config = dict(
    n_layer=19,
    d_model=256,
    n_head=8,
    n_kv_head=8,
    head_dim=32,
    d_mlp=640,
    vocab_size=871,
    activation='reglu',
    norm='rmsnorm',
    norm_place='pre',
    norm_eps=1e-05,
    positions='rope',
    rope_base=1020.0,
    rope_fraction=0.5,
    qk_norm=True,
    attn_scale=0.289,
    bias='none',
    tie_embeddings=True,
    parallel_block=False,
    extras=['some layers without attention', 'local attention windows', 'paired heads', 'gated attention', 'exclusive self-attention', 'value embeddings', 'hashed n-gram embeddings', 'a smear gate', 'an embedding shortcut', 'learned residual scales', 'skips across layers', 'norms scaled by depth', 'capped logits'],
    init='normal',
    init_std_qkv=0.0474,
    init_std_o=0.0,
    init_std_up=0.0474,
    init_std_down=0.0,
    optimizer='muon_variant',
    lr=0.0112,
    beta1=0.93,
    weight_decay=0.022,
    lr_head=0.0331,
    warmup_steps=0,
    schedule='wsd',
    decay_fraction=1.0,
    decay_shape='sqrt',
    final_lr_fraction=0.0,
    batch_tokens=131072,
    seq_len=512,
    doc_mask=True,
    train_tokens=857300000,
    steps=6541,
    dataset='wikipedia_en',
)
Each number is 50 + 12 x the weight over the matrix's rms, rounded and kept within 0 to 99. Layers, rows and columns count from 0.

# layer 4 attention key, 256x256, rms 0.0786, rows 203-229, columns 0-255
48 68 65 58 51 45 57 63 47 51 55 46 44 56 49 55 68 52 52 33 69 36 40 61 62 64 40 57 51 56 49 31 43 37 63 49 52 41 45 54 69 37 32 65 43 44 59 62 70 45 46 72 56 28 55 53 51 53 54 59 64 73 50 38 50 60 64 60 54 53 43 51 68 46 48 51 39 42 29 61 39 63 62 49 46 50 49 61 70 51 49 57 37 30 46 42 63 58 50 61 54 44 48 50 58 52 50 44 45 50 54 59 54 54 40 54 54 44 47 43 51 63 54 44 52 60 43 41 66 36 46 43 52 50 62 57 42 38 28 40 53 54 59 54 61 54 60 40 56 71 47 44 33 48 51 46 34 61 49 51 52 53 44 57 55 45 48 36 43 60 54 47 55 45 45 37 43 47 67 53 42 75 45 19 46 52 66 27 43 49 32 54 48 48 56 60 48 38 48 62 36 44 53 43 54 51 49 47 48 39 33 36 44 37 40 56 60 56 56 58 43 55 55 51 57 42 53 38 54 61 43 54 51 48 53 43 65 39 50 53 54 28 48 70 59 45 60 40 45 63 36 32 54 61 42 49
43 63 28 59 57 59 51 47 59 73 46 23 51 35 20 45 44 70 75 48 64 44 29 54 32 37 47 82 64 70 52 30 57 59 40 41 51 60 57 41 72 32 37 55 39 59 50 56 51 29 47 46 53 58 41 50 59 59 45 24 44 23 51 42 60 50 40 52 47 36 56 59 45 68 76 64 47 47 20 76 36 65 50 29 42 49 36 45 70 42 51 58 59 31 44 32 53 51 75 61 61 48 68 45 50 63 64 30 59 56 47 71 23 63 74 49 41 55 26 58 63 41 59 40 50 38 22 64 54 41 53 51 40 53 54 32 50 76 51 52 21 52 30 45 73 57 48 33 67 67 58 67 67 45 51 35 50 51 53 55 58 75 67 80 32 24 66 69 64 63 47 38 39 47 34 68 46 59 48 54 41 50 57 44 48 53 54 64 31 61 43 29 55 46 49 51 41 36 60 65 46 46 37 56 14 82 67 60 61 44 60 57 49 33 45 47 43 51 59 64 41 51 46 57 20 35 76 39 50 54 49 33 37 34 61 40 45 76 61 50 75 55 51 58 32 53 28 26 27 68 58 27 55 60 64 49
31 47 56 54 60 60 58 49 54 62 39 69 39 62 58 51 34 43 45 50 52 30 57 35 41 55 58 48 59 37 46 55 71 41 57 29 56 51 46 72 61 44 36 52 50 57 20 52 70 41 72 53 60 68 39 53 63 36 44 48 41 46 39 27 33 58 42 35 29 49 57 54 33 52 30 61 68 50 74 41 68 66 41 57 47 49 29 41 54 43 48 37 49 74 67 55 55 49 39 35 39 31 55 63 57 38 38 34 37 33 49 54 53 39 70 57 57 64 62 53 46 67 50 29 20 63 64 55 50 37 56 16 44 39 48 48 43 45 43 74 58 59 44 30 73 53 43 51 42 50 63 40 42 40 41 49 58 49 62 71 55 36 33 43 51 56 78 34 38 26 57 62 59 39 52 44 51 38 44 60 52 63 22 62 47 76 57 56 57 54 39 46 44 74 45 51 32 54 51 41 55 53 42 42 51 58 69 47 56 52 44 72 46 71 48 54 33 38 40 62 43 45 56 53 41 36 24 44 64 38 29 66 59 58 47 31 52 77 56 39 51 65 57 54 39 60 67 48 74 43 48 45 60 28 55 57
52 44 46 60 42 36 53 52 49 62 29 50 44 44 58 54 67 55 39 35 45 46 45 32 46 58 56 51 60 58 51 45 73 41 66 41 55 50 73 35 37 33 44 59 39 41 61 58 63 71 39 49 58 47 56 58 59 40 43 60 48 54 63 34 64 40 51 55 66 47 54 56 39 50 63 45 32 47 45 27 51 59 33 53 50 51 57 54 50 47 45 55 42 46 49 53 39 66 61 60 54 64 79 55 34 36 68 48 84 44 62 44 41 50 42 25 58 73 55 47 53 39 75 35 57 57 53 51 67 47 39 43 64 51 69 56 51 45 36 41 43 66 42 58 64 48 60 65 43 21 48 48 33 56 27 54 48 68 36 82 42 41 32 69 60 38 60 45 65 48 59 60 70 28 52 65 28 56 75 24 59 49 37 51 52 46 51 58 46 41 47 60 45 40 61 31 47 49 30 56 37 64 40 33 34 53 79 33 64 42 59 26 39 64 65 38 47 51 52 62 48 57 52 46 34 77 45 55 46 68 61 39 51 60 70 49 77 55 33 29 55 66 55 50 62 34 65 53 64 30 61 70 54 49 70 32
63 53 66 42 53 50 47 43 43 44 45 56 67 47 64 44 69 52 47 40 47 50 48 65 74 56 39 49 63 33 61 54 46 44 46 31 69 30 24 56 50 52 15 37 61 60 51 54 47 52 35 59 30 39 54 65 40 33 29 64 49 58 39 45 50 34 52 38 50 72 41 46 67 56 61 73 55 38 76 45 65 54 51 37 25 42 36 57 36 55 55 37 55 44 52 51 48 48 37 40 45 49 54 48 49 43 47 47 70 50 56 56 49 43 73 62 56 36 67 45 63 67 42 46 61 52 54 57 55 38 55 62 59 61 75 44 75 38 69 30 44 55 44 52 64 40 55 47 35 38 57 42 51 48 57 48 65 60 62 59 74 56 72 84 31 57 48 47 49 49 48 37 50 62 33 55 29 36 27 39 68 70 44 38 45 64 27 63 69 44 44 43 76 38 64 58 71 38 32 63 54 43 62 68 36 71 59 54 36 45 54 57 49 67 61 45 73 63 38 46 78 38 45 46 79 37 81 58 49 67 65 43 41 31 46 57 41 53 37 56 54 43 56 64 13 45 67 44 52 38 52 67 45 47 58 59
25 58 60 48 39 53 45 70 35 47 28 41 57 37 29 33 54 49 35 34 56 62 47 59 67 67 88 74 10 46 41 62 37 51 36 36 71 61 31 52 33 53 31 61 76 32 35 56 15 43 57 51 50 50 35 46 47 42 56 51 46 62 74 69 22 59 48 35 60 62 33 45 51 56 64 85 67 41 44 44 44 63 34 49 25 32 57 34 58 52 44 53 79 50 30 30 32 26 57 75 76 60 46 52 43 56 32 57 52 39 41 61 56 59 59 46 60 26 60 41 52 44 52 52 47 58 46 47 57 57 56 43 57 55 42 52 27 54 61 52 80 36 49 51 52 50 34 42 62 38 56 48 50 29 50 59 43 63 38 37 60 57 60 43 67 43 60 65 33 50 45 33 69 38 57 34 56 50 55 60 38 59 36 71 68 52 47 43 28 46 41 44 66 53 63 59 51 43 43 57 63 57 47 57 55 49 58 50 67 67 72 49 48 49 60 59 42 72 54 61 17 49 61 54 33 50 46 66 23 35 54 53 12 53 57 45 39 51 41 30 52 51 47 30 52 38 38 62 40 56 41 45 39 44 52 34
70 40 79 57 57 52 32 31 66 46 51 54 49 64 53 43 51 44 42 62 49 68 33 65 53 79 37 72 39 82 34 29 51 53 24 52 69 50 60 67 86 65 48 39 38 42 62 52 55 58 40 37 40 62 46 25 80 62 50 68 62 55 08 66 50 64 38 75 45 42 85 61 75 44 68 65 41 39 58 54 69 47 46 36 36 52 34 30 53 62 49 53 45 46 50 57 54 57 63 56 59 47 50 50 77 44 55 51 55 48 46 60 46 48 47 66 48 45 31 44 47 61 22 56 47 52 49 35 51 46 64 63 40 82 54 55 52 70 63 55 34 44 61 62 55 47 46 46 42 30 45 38 27 21 66 56 44 34 61 62 48 56 79 23 38 38 42 48 71 59 59 67 63 20 47 45 72 40 72 63 36 45 40 61 43 59 53 10 41 59 30 38 52 46 40 50 64 49 62 46 44 17 45 55 52 55 46 34 42 25 57 62 45 55 55 59 45 51 60 50 54 38 52 50 53 49 32 34 43 54 57 57 25 77 36 60 60 47 44 38 43 39 28 58 42 63 53 53 42 61 39 42 44 19 45 43
54 53 50 60 37 51 51 54 69 56 49 49 46 51 62 51 79 66 40 45 69 56 43 56 58 65 54 52 69 47 65 64 38 41 51 75 72 31 55 59 27 37 48 55 61 43 58 50 55 67 49 66 66 63 44 59 34 45 38 22 49 20 38 55 52 74 78 60 59 57 37 47 54 36 41 43 53 68 50 55 58 34 60 39 58 46 69 51 62 50 24 52 30 38 55 36 57 52 57 67 46 27 48 46 74 49 44 91 44 71 43 52 59 48 65 59 22 49 52 65 52 65 64 41 26 59 37 59 54 44 49 57 55 49 56 58 62 64 36 48 48 70 63 47 44 77 54 48 63 63 53 44 47 45 56 30 35 71 65 48 46 62 60 40 28 52 55 65 51 65 49 36 49 66 78 53 44 59 77 56 39 62 45 51 52 56 61 68 44 51 49 56 64 52 66 32 57 64 59 43 47 55 35 43 47 42 18 31 52 30 48 49 45 44 35 64 47 45 57 43 60 66 70 63 50 54 21 46 65 57 39 36 51 39 44 48 69 48 65 21 59 62 38 44 49 30 54 35 35 61 66 39 80 60 49 34
56 14 25 40 61 45 60 51 38 49 64 61 38 68 57 53 42 46 55 53 54 39 41 57 59 62 28 56 32 38 37 78 44 36 26 35 70 44 62 47 75 71 51 28 45 46 47 65 44 53 53 43 50 71 68 37 51 63 27 46 66 26 51 53 44 39 69 37 47 34 57 40 55 52 53 44 37 39 52 50 46 40 49 57 44 72 53 42 29 52 30 70 58 60 64 52 48 71 41 24 77 25 46 46 66 69 64 49 60 71 27 35 56 49 50 61 54 58 50 57 53 43 61 50 76 52 69 45 47 57 60 72 53 59 46 51 51 28 32 60 56 26 27 36 76 70 51 60 60 67 82 54 71 73 48 11 66 61 53 44 63 59 49 45 44 58 71 60 60 52 33 47 60 68 45 54 60 58 48 43 36 53 53 28 46 59 48 40 61 48 59 64 52 52 44 54 44 43 45 46 50 39 54 48 68 55 76 31 49 37 58 43 60 62 42 59 57 52 32 30 28 60 59 36 49 50 53 43 37 69 38 51 53 60 41 51 49 61 43 48 43 70 19 27 51 32 64 35 31 34 48 43 40 33 46 53
66 19 50 56 50 37 57 68 51 47 68 24 51 63 49 39 33 48 47 48 47 25 36 41 51 47 45 44 43 54 74 56 35 63 58 43 48 59 49 57 43 47 67 65 58 27 45 72 57 40 68 70 47 60 52 67 56 59 55 54 58 67 66 61 44 40 42 50 35 59 42 35 74 50 47 50 62 45 55 68 54 34 55 40 59 45 67 86 55 39 49 36 47 47 43 46 66 70 31 31 60 32 62 80 48 38 35 59 52 40 53 76 55 55 49 41 72 80 35 46 57 70 57 61 54 53 46 44 42 47 41 39 51 48 49 43 62 43 38 50 57 42 61 65 44 38 58 37 30 58 55 55 69 32 44 51 51 50 30 63 59 50 45 39 59 45 56 67 51 54 69 50 39 82 32 59 41 70 50 29 50 39 40 66 40 18 63 62 72 53 42 65 46 39 47 64 63 36 56 65 78 52 35 55 51 51 36 59 56 52 47 43 54 36 35 37 49 47 43 73 64 55 51 58 63 46 62 34 64 24 20 39 45 59 44 45 61 82 62 49 61 44 39 60 52 54 45 58 37 47 48 43 30 42 47 45
67 42 39 42 31 59 52 32 50 63 26 56 57 30 43 57 49 41 72 47 42 40 67 57 70 68 54 58 44 53 26 70 26 42 48 45 46 76 42 48 33 47 37 61 64 59 51 36 56 62 48 59 35 38 52 50 58 41 30 48 49 69 52 58 58 34 32 54 25 46 47 33 27 51 40 58 49 38 85 37 42 28 49 52 42 38 49 47 41 65 36 62 46 52 43 28 51 46 50 52 51 53 65 41 41 68 57 50 39 48 79 59 63 57 47 39 62 54 45 53 63 57 36 51 24 36 53 24 57 38 49 47 29 27 35 51 28 59 49 48 57 56 41 51 40 32 48 76 23 38 52 32 47 40 62 36 45 53 52 37 71 57 47 59 63 48 37 66 48 35 44 27 67 47 29 52 57 54 70 48 64 43 49 70 44 33 55 53 53 41 27 23 47 38 44 39 32 37 39 64 61 60 46 44 58 71 37 28 55 69 48 40 44 53 29 53 45 67 47 60 57 39 32 36 60 57 28 50 56 56 66 46 77 41 45 64 34 51 64 72 34 46 43 50 52 48 53 54 45 86 59 54 72 50 67 35
59 51 58 48 60 32 61 50 52 56 52 41 58 53 59 36 27 51 60 46 44 55 54 47 46 50 45 63 64 76 62 61 44 39 33 28 37 70 43 47 65 34 53 56 62 57 48 43 40 51 53 67 35 38 81 78 36 63 53 66 31 62 54 40 49 49 63 34 52 58 58 30 35 57 70 58 56 70 49 46 80 71 72 31 31 51 59 42 51 45 38 64 54 59 27 36 38 59 30 63 57 45 61 42 52 69 63 48 56 48 61 39 29 48 58 64 53 69 38 28 54 46 64 54 58 51 38 63 38 57 52 35 25 08 45 48 32 49 48 36 66 49 42 39 49 56 64 53 82 40 29 45 53 71 51 56 34 36 54 53 43 52 36 43 52 35 75 49 58 50 57 50 48 33 36 40 58 31 43 59 53 47 55 61 65 42 55 39 50 44 70 42 61 42 39 44 36 52 48 51 64 56 45 24 47 52 53 52 44 32 62 43 48 78 51 32 67 51 22 40 33 50 37 35 51 37 67 32 53 51 64 45 34 44 52 52 63 50 40 40 40 63 36 52 50 22 57 40 62 69 57 28 40 58 48 57
59 37 57 47 44 46 43 30 74 78 52 48 55 13 61 38 39 69 61 64 60 44 49 67 39 94 56 56 65 45 65 36 33 33 23 55 56 30 33 23 61 44 37 55 32 51 51 63 44 30 62 42 42 44 50 55 70 41 48 52 40 52 58 39 42 80 44 52 58 66 44 72 57 63 80 50 44 41 38 16 48 50 49 56 41 57 60 48 63 60 64 46 49 50 50 47 58 35 59 36 21 36 30 53 56 47 57 39 33 35 55 42 44 47 27 53 71 39 57 54 41 61 37 46 37 68 58 72 38 41 54 33 51 50 55 60 58 36 37 67 40 30 39 51 52 42 48 53 46 34 58 56 69 54 52 41 44 54 58 51 46 40 41 36 34 48 57 65 28 65 50 48 41 52 51 55 45 55 62 55 53 51 66 49 62 48 30 63 66 57 46 39 56 58 53 62 76 59 29 51 63 55 55 50 34 25 55 53 65 55 64 39 64 50 37 57 65 55 51 31 57 45 48 43 46 81 67 56 46 27 57 62 51 56 38 42 51 49 44 43 56 39 40 37 64 66 37 32 58 56 31 65 61 44 42 44
54 45 44 43 60 48 55 69 51 20 32 41 41 52 54 27 65 46 58 41 71 42 59 47 64 46 54 42 47 38 63 51 54 54 58 59 50 38 45 59 62 45 70 56 63 61 41 38 30 39 58 47 93 35 41 53 43 60 31 50 48 52 58 30 76 45 45 60 50 46 61 63 55 58 32 41 57 58 53 56 58 42 57 49 06 47 36 54 27 44 57 51 60 42 73 41 66 53 42 39 50 36 52 59 31 46 37 34 75 47 50 52 42 56 48 53 31 62 61 32 45 71 61 58 56 53 44 38 50 45 47 43 64 52 43 51 33 57 65 56 39 52 48 49 48 42 47 69 34 72 42 42 37 81 56 35 54 39 63 19 44 62 56 51 74 45 38 47 57 20 60 47 66 46 45 54 30 59 77 59 25 61 60 44 68 62 79 54 39 72 74 46 38 47 63 73 39 26 49 43 52 62 41 54 48 57 36 55 45 66 73 38 50 43 48 53 30 45 62 63 40 57 72 50 44 55 49 38 69 67 50 60 33 58 45 35 64 77 45 65 47 51 58 76 33 30 44 48 60 45 26 64 52 57 56 31
52 42 59 52 52 45 37 55 41 25 53 50 60 59 27 46 35 56 69 35 73 28 54 28 50 48 39 68 41 56 51 39 67 36 49 71 42 55 52 62 27 65 54 51 54 63 40 63 47 44 51 50 47 62 67 34 24 38 71 68 33 49 59 43 55 46 45 56 55 44 46 69 48 44 54 51 38 51 63 43 37 50 54 49 52 58 56 48 50 41 60 53 27 31 55 51 47 46 53 47 54 39 61 54 49 56 51 92 48 68 41 49 26 25 45 63 48 69 37 32 39 49 48 71 63 31 57 42 65 27 59 49 56 49 61 44 58 52 72 49 44 34 57 45 42 43 46 47 42 44 54 46 50 49 55 66 57 23 63 50 57 48 55 62 35 35 46 09 65 35 66 58 88 40 53 61 37 29 26 53 49 64 63 41 48 49 19 47 60 37 43 70 74 51 62 56 52 52 46 53 51 53 45 39 51 42 57 71 66 46 47 53 26 62 49 65 59 72 31 29 68 49 31 37 52 12 37 53 41 56 51 54 34 53 19 71 48 47 57 51 30 35 57 49 66 30 72 58 53 53 50 52 32 47 52 45
44 56 22 52 73 61 65 36 45 60 53 71 45 52 49 47 47 31 48 31 37 67 76 56 42 61 22 34 25 69 67 32 38 54 59 53 37 57 55 34 36 46 47 63 80 51 56 45 43 55 44 65 51 36 79 71 37 38 71 74 63 46 91 28 55 49 42 46 51 43 38 69 46 50 40 37 66 64 31 46 55 30 29 67 37 41 44 65 31 72 35 49 33 52 59 58 49 28 63 21 70 67 52 36 31 21 46 40 51 34 52 59 61 58 66 51 39 62 38 54 44 33 53 57 41 36 58 79 36 32 28 41 36 55 44 57 55 26 45 67 42 40 42 43 45 54 16 68 55 56 34 60 61 66 40 50 70 48 47 46 63 37 35 45 70 66 63 57 63 55 65 31 38 50 56 56 60 67 43 58 59 52 35 37 38 69 32 44 45 29 73 46 82 73 65 49 48 56 42 59 32 57 57 45 56 46 63 45 50 33 45 64 51 47 62 44 52 53 47 48 65 54 44 72 43 71 36 59 67 41 47 49 56 62 49 56 41 70 69 23 44 46 38 52 23 38 58 79 36 24 44 53 44 57 24 56
36 38 36 46 65 58 67 50 75 76 37 45 43 46 44 49 40 43 36 60 31 30 39 56 39 52 70 63 48 37 52 54 63 52 58 59 42 52 71 54 66 65 57 49 57 45 57 69 54 67 36 63 51 51 48 46 61 37 51 57 43 35 50 43 38 51 58 23 75 57 59 44 71 71 40 34 35 43 45 47 80 44 54 47 68 73 49 61 65 63 38 57 67 56 65 45 45 51 42 75 27 48 79 36 38 63 53 78 30 50 38 45 70 67 60 60 44 30 49 47 47 70 62 55 42 51 43 55 41 46 46 56 60 52 55 46 48 47 35 58 30 64 49 41 61 62 50 60 54 80 36 38 65 39 59 39 42 77 40 49 52 44 84 49 34 56 65 59 47 60 37 53 49 39 39 72 31 38 51 46 71 60 35 57 53 38 45 55 51 61 48 73 70 55 51 29 54 26 58 43 56 41 69 56 46 55 53 62 57 75 59 55 56 51 66 42 60 42 61 58 38 73 53 55 64 58 49 39 63 56 52 51 53 46 58 74 31 45 29 72 48 43 61 46 57 46 50 27 57 76 52 33 59 62 30 52
27 19 67 33 37 37 52 30 36 49 42 31 73 47 60 37 46 25 33 49 54 45 63 32 31 39 56 55 25 44 22 64 58 46 80 53 37 36 41 56 60 80 65 66 35 46 58 62 48 52 42 62 60 34 61 72 46 29 39 48 56 33 69 57 55 62 43 56 46 65 57 53 46 42 54 58 57 45 26 61 58 75 46 48 50 46 61 41 34 44 53 59 68 52 76 40 62 35 73 58 40 41 83 45 44 30 36 78 45 38 64 38 51 54 63 64 51 51 23 54 48 42 51 42 54 48 41 64 42 66 64 48 35 39 32 37 41 56 46 58 61 43 58 44 56 67 53 47 55 39 66 40 57 58 16 72 49 50 48 40 47 45 59 46 34 28 41 45 46 66 58 60 46 36 31 48 46 37 52 51 48 56 52 48 46 40 40 63 67 46 60 30 54 50 57 60 50 52 41 53 26 71 60 44 61 36 45 44 36 47 36 64 25 55 45 69 64 51 55 36 51 52 67 56 25 61 46 44 27 38 42 40 62 28 54 44 57 61 70 63 48 42 59 39 40 41 42 54 53 67 52 31 31 38 63 39
44 62 33 62 61 58 43 61 65 49 40 31 61 65 36 77 32 60 42 36 38 21 37 43 42 54 71 58 43 32 66 58 53 81 59 59 47 44 32 37 57 21 38 41 50 64 53 51 61 71 45 50 56 43 57 45 59 50 58 45 48 58 53 23 65 68 59 73 67 25 59 68 34 58 57 83 27 47 52 43 39 55 67 29 45 30 40 46 42 49 61 56 52 58 64 59 61 55 65 47 67 55 70 39 38 47 50 63 54 39 65 66 82 55 36 63 43 55 36 67 47 33 33 34 56 51 44 76 59 57 58 38 49 44 58 62 67 50 87 37 40 51 67 58 38 34 53 44 46 56 29 53 56 62 85 45 51 52 43 60 58 57 58 57 40 52 62 56 61 51 47 47 40 70 51 55 62 48 63 49 44 34 35 65 53 50 44 42 65 36 32 57 53 33 46 37 65 54 38 33 62 53 55 29 38 42 47 43 59 48 51 52 55 52 58 35 61 40 41 66 46 57 52 64 36 57 61 31 53 37 54 28 59 67 62 36 36 54 53 50 75 69 74 37 47 66 51 61 52 48 57 60 55 71 60 52
42 43 70 55 62 45 46 47 28 48 33 22 58 63 65 37 59 66 42 48 34 62 41 50 22 46 65 41 44 56 27 58 42 27 48 48 30 22 32 49 61 61 61 30 50 69 45 72 80 74 31 44 29 58 42 51 65 41 42 37 59 19 58 70 52 71 18 55 41 52 50 33 67 53 46 31 37 70 77 62 43 48 35 54 45 47 67 31 53 43 53 28 38 58 43 46 23 36 41 55 45 38 59 48 45 40 65 47 49 64 56 53 49 64 54 71 23 51 58 32 62 58 37 49 48 54 49 55 61 50 48 26 67 72 48 41 66 40 50 29 55 27 57 32 45 39 59 45 47 47 32 49 52 69 58 38 32 32 54 65 55 44 45 39 55 41 32 31 81 64 28 48 57 45 52 60 36 53 57 39 38 67 40 54 41 46 66 65 49 42 62 45 58 60 48 41 50 58 39 52 56 32 43 48 61 41 48 59 43 50 43 48 56 67 39 38 57 68 34 63 68 49 51 41 49 43 49 43 40 56 50 48 60 45 79 54 30 43 56 65 55 61 39 32 37 47 57 60 34 45 52 43 32 44 56 52
50 55 58 34 33 35 22 32 49 52 54 50 71 44 84 50 42 57 31 50 31 30 41 52 58 69 65 47 51 51 76 46 62 49 65 40 79 55 51 51 27 70 36 45 36 52 42 51 54 55 47 33 16 65 56 62 34 70 34 38 74 41 62 56 56 26 60 34 46 61 53 43 44 34 50 66 58 51 44 44 53 48 65 57 34 53 39 32 49 52 45 55 65 62 56 28 37 71 41 50 60 53 61 52 45 37 43 52 47 37 67 48 13 45 30 27 39 67 74 47 59 35 27 50 52 61 48 57 48 55 51 55 50 61 39 46 63 47 39 60 63 25 52 59 41 50 50 44 47 27 37 39 64 38 49 36 52 42 48 62 66 30 64 46 73 61 55 28 40 43 31 54 57 61 44 56 46 63 48 55 67 52 58 55 48 55 21 38 74 72 48 62 33 58 70 58 52 46 47 50 52 52 53 28 40 62 54 48 55 65 60 60 63 38 68 63 45 52 41 61 44 38 60 60 40 39 54 59 39 52 63 67 52 33 50 29 58 56 60 53 34 30 62 35 38 80 54 56 31 59 44 32 70 57 43 57
52 56 39 61 61 61 57 46 57 39 43 43 49 40 30 40 54 64 47 38 47 49 32 51 49 57 53 53 42 48 67 48 49 54 61 48 43 48 57 70 52 56 41 66 42 54 48 51 54 46 51 50 35 38 49 59 39 43 47 27 60 50 47 54 43 64 63 47 54 45 39 60 49 46 60 40 61 58 40 62 44 46 53 58 39 66 40 29 45 47 53 61 51 75 55 52 46 38 40 42 52 50 51 48 41 38 43 51 53 51 53 51 49 63 53 48 45 54 59 48 55 46 45 53 42 56 57 51 49 49 57 59 47 56 49 43 47 57 40 46 57 48 57 37 43 29 56 45 60 62 55 62 31 57 41 41 56 48 43 40 53 48 54 65 64 65 47 48 58 64 56 43 32 48 43 56 55 64 51 50 49 55 58 51 46 49 56 41 55 51 47 56 51 37 47 44 60 51 58 46 42 52 35 29 59 44 45 53 53 58 57 49 52 62 45 48 56 35 69 30 46 55 54 49 35 51 57 50 44 54 57 46 45 36 38 60 43 53 47 52 40 40 61 54 43 43 41 41 51 32 51 43 38 17 51 47
53 44 42 47 41 51 52 66 51 51 52 41 45 53 54 40 39 50 20 53 42 48 48 43 59 56 41 51 45 48 45 40 65 47 62 46 37 70 60 31 46 42 62 56 50 52 52 36 44 46 59 43 55 46 44 59 30 67 59 63 42 62 53 58 41 69 50 35 59 52 59 44 60 63 29 50 57 31 53 35 62 49 45 33 43 57 50 63 59 51 47 58 58 57 39 50 46 64 62 53 53 76 40 55 45 57 33 32 53 44 43 56 50 37 50 53 42 54 46 64 39 59 60 59 42 50 47 47 53 38 49 59 49 35 56 53 46 53 71 70 59 53 58 34 43 54 59 51 61 46 52 43 51 46 63 44 38 42 47 60 51 38 38 64 47 52 43 47 40 53 61 42 56 45 49 31 62 40 53 60 42 53 63 43 54 46 39 60 38 60 49 59 50 60 55 57 49 52 53 50 72 45 48 41 55 44 54 66 56 51 68 32 49 55 48 49 48 49 46 55 53 47 48 53 63 32 56 55 41 51 50 40 49 62 41 34 74 60 50 62 50 55 42 41 56 49 61 38 56 43 50 55 47 34 36 58
56 64 49 54 56 51 34 47 49 48 39 67 36 52 60 53 60 49 52 45 42 62 57 39 48 62 33 51 57 31 31 47 39 34 55 54 60 54 58 51 56 43 48 50 44 51 62 42 48 65 55 41 51 44 28 59 60 62 57 72 67 49 44 36 53 38 56 43 54 65 54 75 63 47 60 43 27 65 52 63 54 68 61 52 62 54 59 53 33 47 40 52 50 56 56 54 57 32 52 60 52 44 32 51 45 44 34 55 51 53 40 42 36 41 38 55 47 46 46 48 64 39 49 52 65 40 53 32 37 54 52 67 55 49 55 56 49 46 57 55 58 45 45 47 57 62 61 47 48 68 65 73 56 65 52 47 45 71 57 48 48 24 63 51 49 54 56 53 38 60 44 49 56 54 51 64 46 35 59 39 52 42 42 43 64 33 55 62 42 69 42 62 53 48 47 38 56 50 62 41 66 51 47 65 45 68 47 44 40 51 44 54 50 47 74 62 53 46 36 49 46 55 66 50 65 53 51 66 47 45 34 52 52 41 63 48 64 48 64 54 36 44 32 40 25 47 51 62 56 48 50 48 57 43 49 50
49 60 29 39 42 57 44 66 70 27 51 61 34 52 52 48 39 64 50 40 51 68 32 55 65 53 61 48 48 37 50 66 66 57 31 56 54 74 58 44 66 48 56 36 55 49 48 41 69 49 48 31 54 61 52 48 35 44 50 51 45 40 48 44 45 32 48 33 46 61 56 42 67 57 41 61 69 48 31 54 40 29 61 42 55 33 41 41 55 53 26 54 59 38 48 44 41 71 56 50 41 70 63 48 51 36 66 35 62 40 45 36 54 63 37 50 26 57 52 48 48 33 48 48 34 53 47 45 76 66 31 69 45 48 42 52 38 40 29 40 46 62 54 44 60 56 49 60 44 28 58 43 46 36 56 45 53 50 47 55 53 63 64 32 41 57 43 50 45 39 46 55 35 41 73 40 49 49 62 70 44 56 43 66 50 58 41 41 45 51 54 47 41 37 50 58 41 66 45 45 29 32 63 39 39 58 59 64 44 47 39 33 53 50 47 56 52 81 59 43 34 65 46 54 51 36 40 38 49 42 54 34 39 51 44 42 43 49 38 39 44 58 53 51 62 67 54 22 54 51 54 33 71 45 35 32
54 48 47 42 63 65 68 75 49 83 57 56 11 53 53 44 59 52 24 51 50 39 35 60 45 43 51 50 46 49 38 55 87 40 43 41 55 82 62 61 56 75 72 59 70 48 57 39 57 48 42 64 33 42 55 49 53 63 67 54 41 46 77 67 39 35 55 41 60 43 48 44 36 63 46 59 68 66 43 66 54 50 44 43 59 63 46 47 65 64 45 56 51 52 40 54 49 59 69 66 32 58 51 69 79 32 40 41 49 60 40 41 36 54 50 59 60 53 60 49 29 63 48 39 54 47 55 58 39 53 64 62 43 71 69 21 58 58 41 54 38 62 55 45 59 43 77 64 61 44 67 59 60 59 63 48 56 49 69 66 53 51 52 54 61 41 40 45 45 47 62 45 36 25 47 44 32 59 43 56 58 51 74 30 43 54 70 48 47 50 55 45 50 48 56 38 31 55 63 64 49 50 55 38 46 61 52 68 45 18 57 51 65 37 50 62 65 39 62 45 49 55 55 46 48 35 34 58 50 47 55 36 40 37 41 52 52 52 50 43 42 52 56 42 62 60 75 34 47 63 48 24 37 53 44 36
43 60 57 60 37 41 61 32 63 44 53 34 52 56 69 46 36 59 62 54 42 36 32 47 75 67 63 52 62 46 67 30 50 52 58 67 28 49 34 46 63 50 54 36 35 56 27 52 48 29 52 63 25 47 20 50 46 54 48 57 47 44 40 42 27 37 38 46 49 48 47 48 75 47 52 56 62 38 44 75 23 42 45 49 43 45 43 41 52 55 56 56 56 45 62 50 41 63 32 49 66 53 66 29 50 67 46 45 68 51 35 42 43 49 64 59 46 19 56 56 48 49 46 48 37 54 25 52 48 38 37 29 48 51 48 50 48 48 26 32 51 51 50 54 56 55 34 84 51 18 64 49 52 24 36 28 37 50 56 30 41 43 63 29 59 54 48 47 50 57 64 61 47 59 11 60 52 55 39 55 55 58 60 73 62 33 20 51 76 71 42 46 55 52 14 56 78 50 55 49 45 31 44 52 45 34 54 35 52 34 24 47 49 44 19 47 34 36 44 40 48 71 46 53 35 59 60 42 49 40 45 60 60 44 37 74 65 31 47 68 58 58 40 54 48 44 26 54 60 49 39 59 52 50 49 46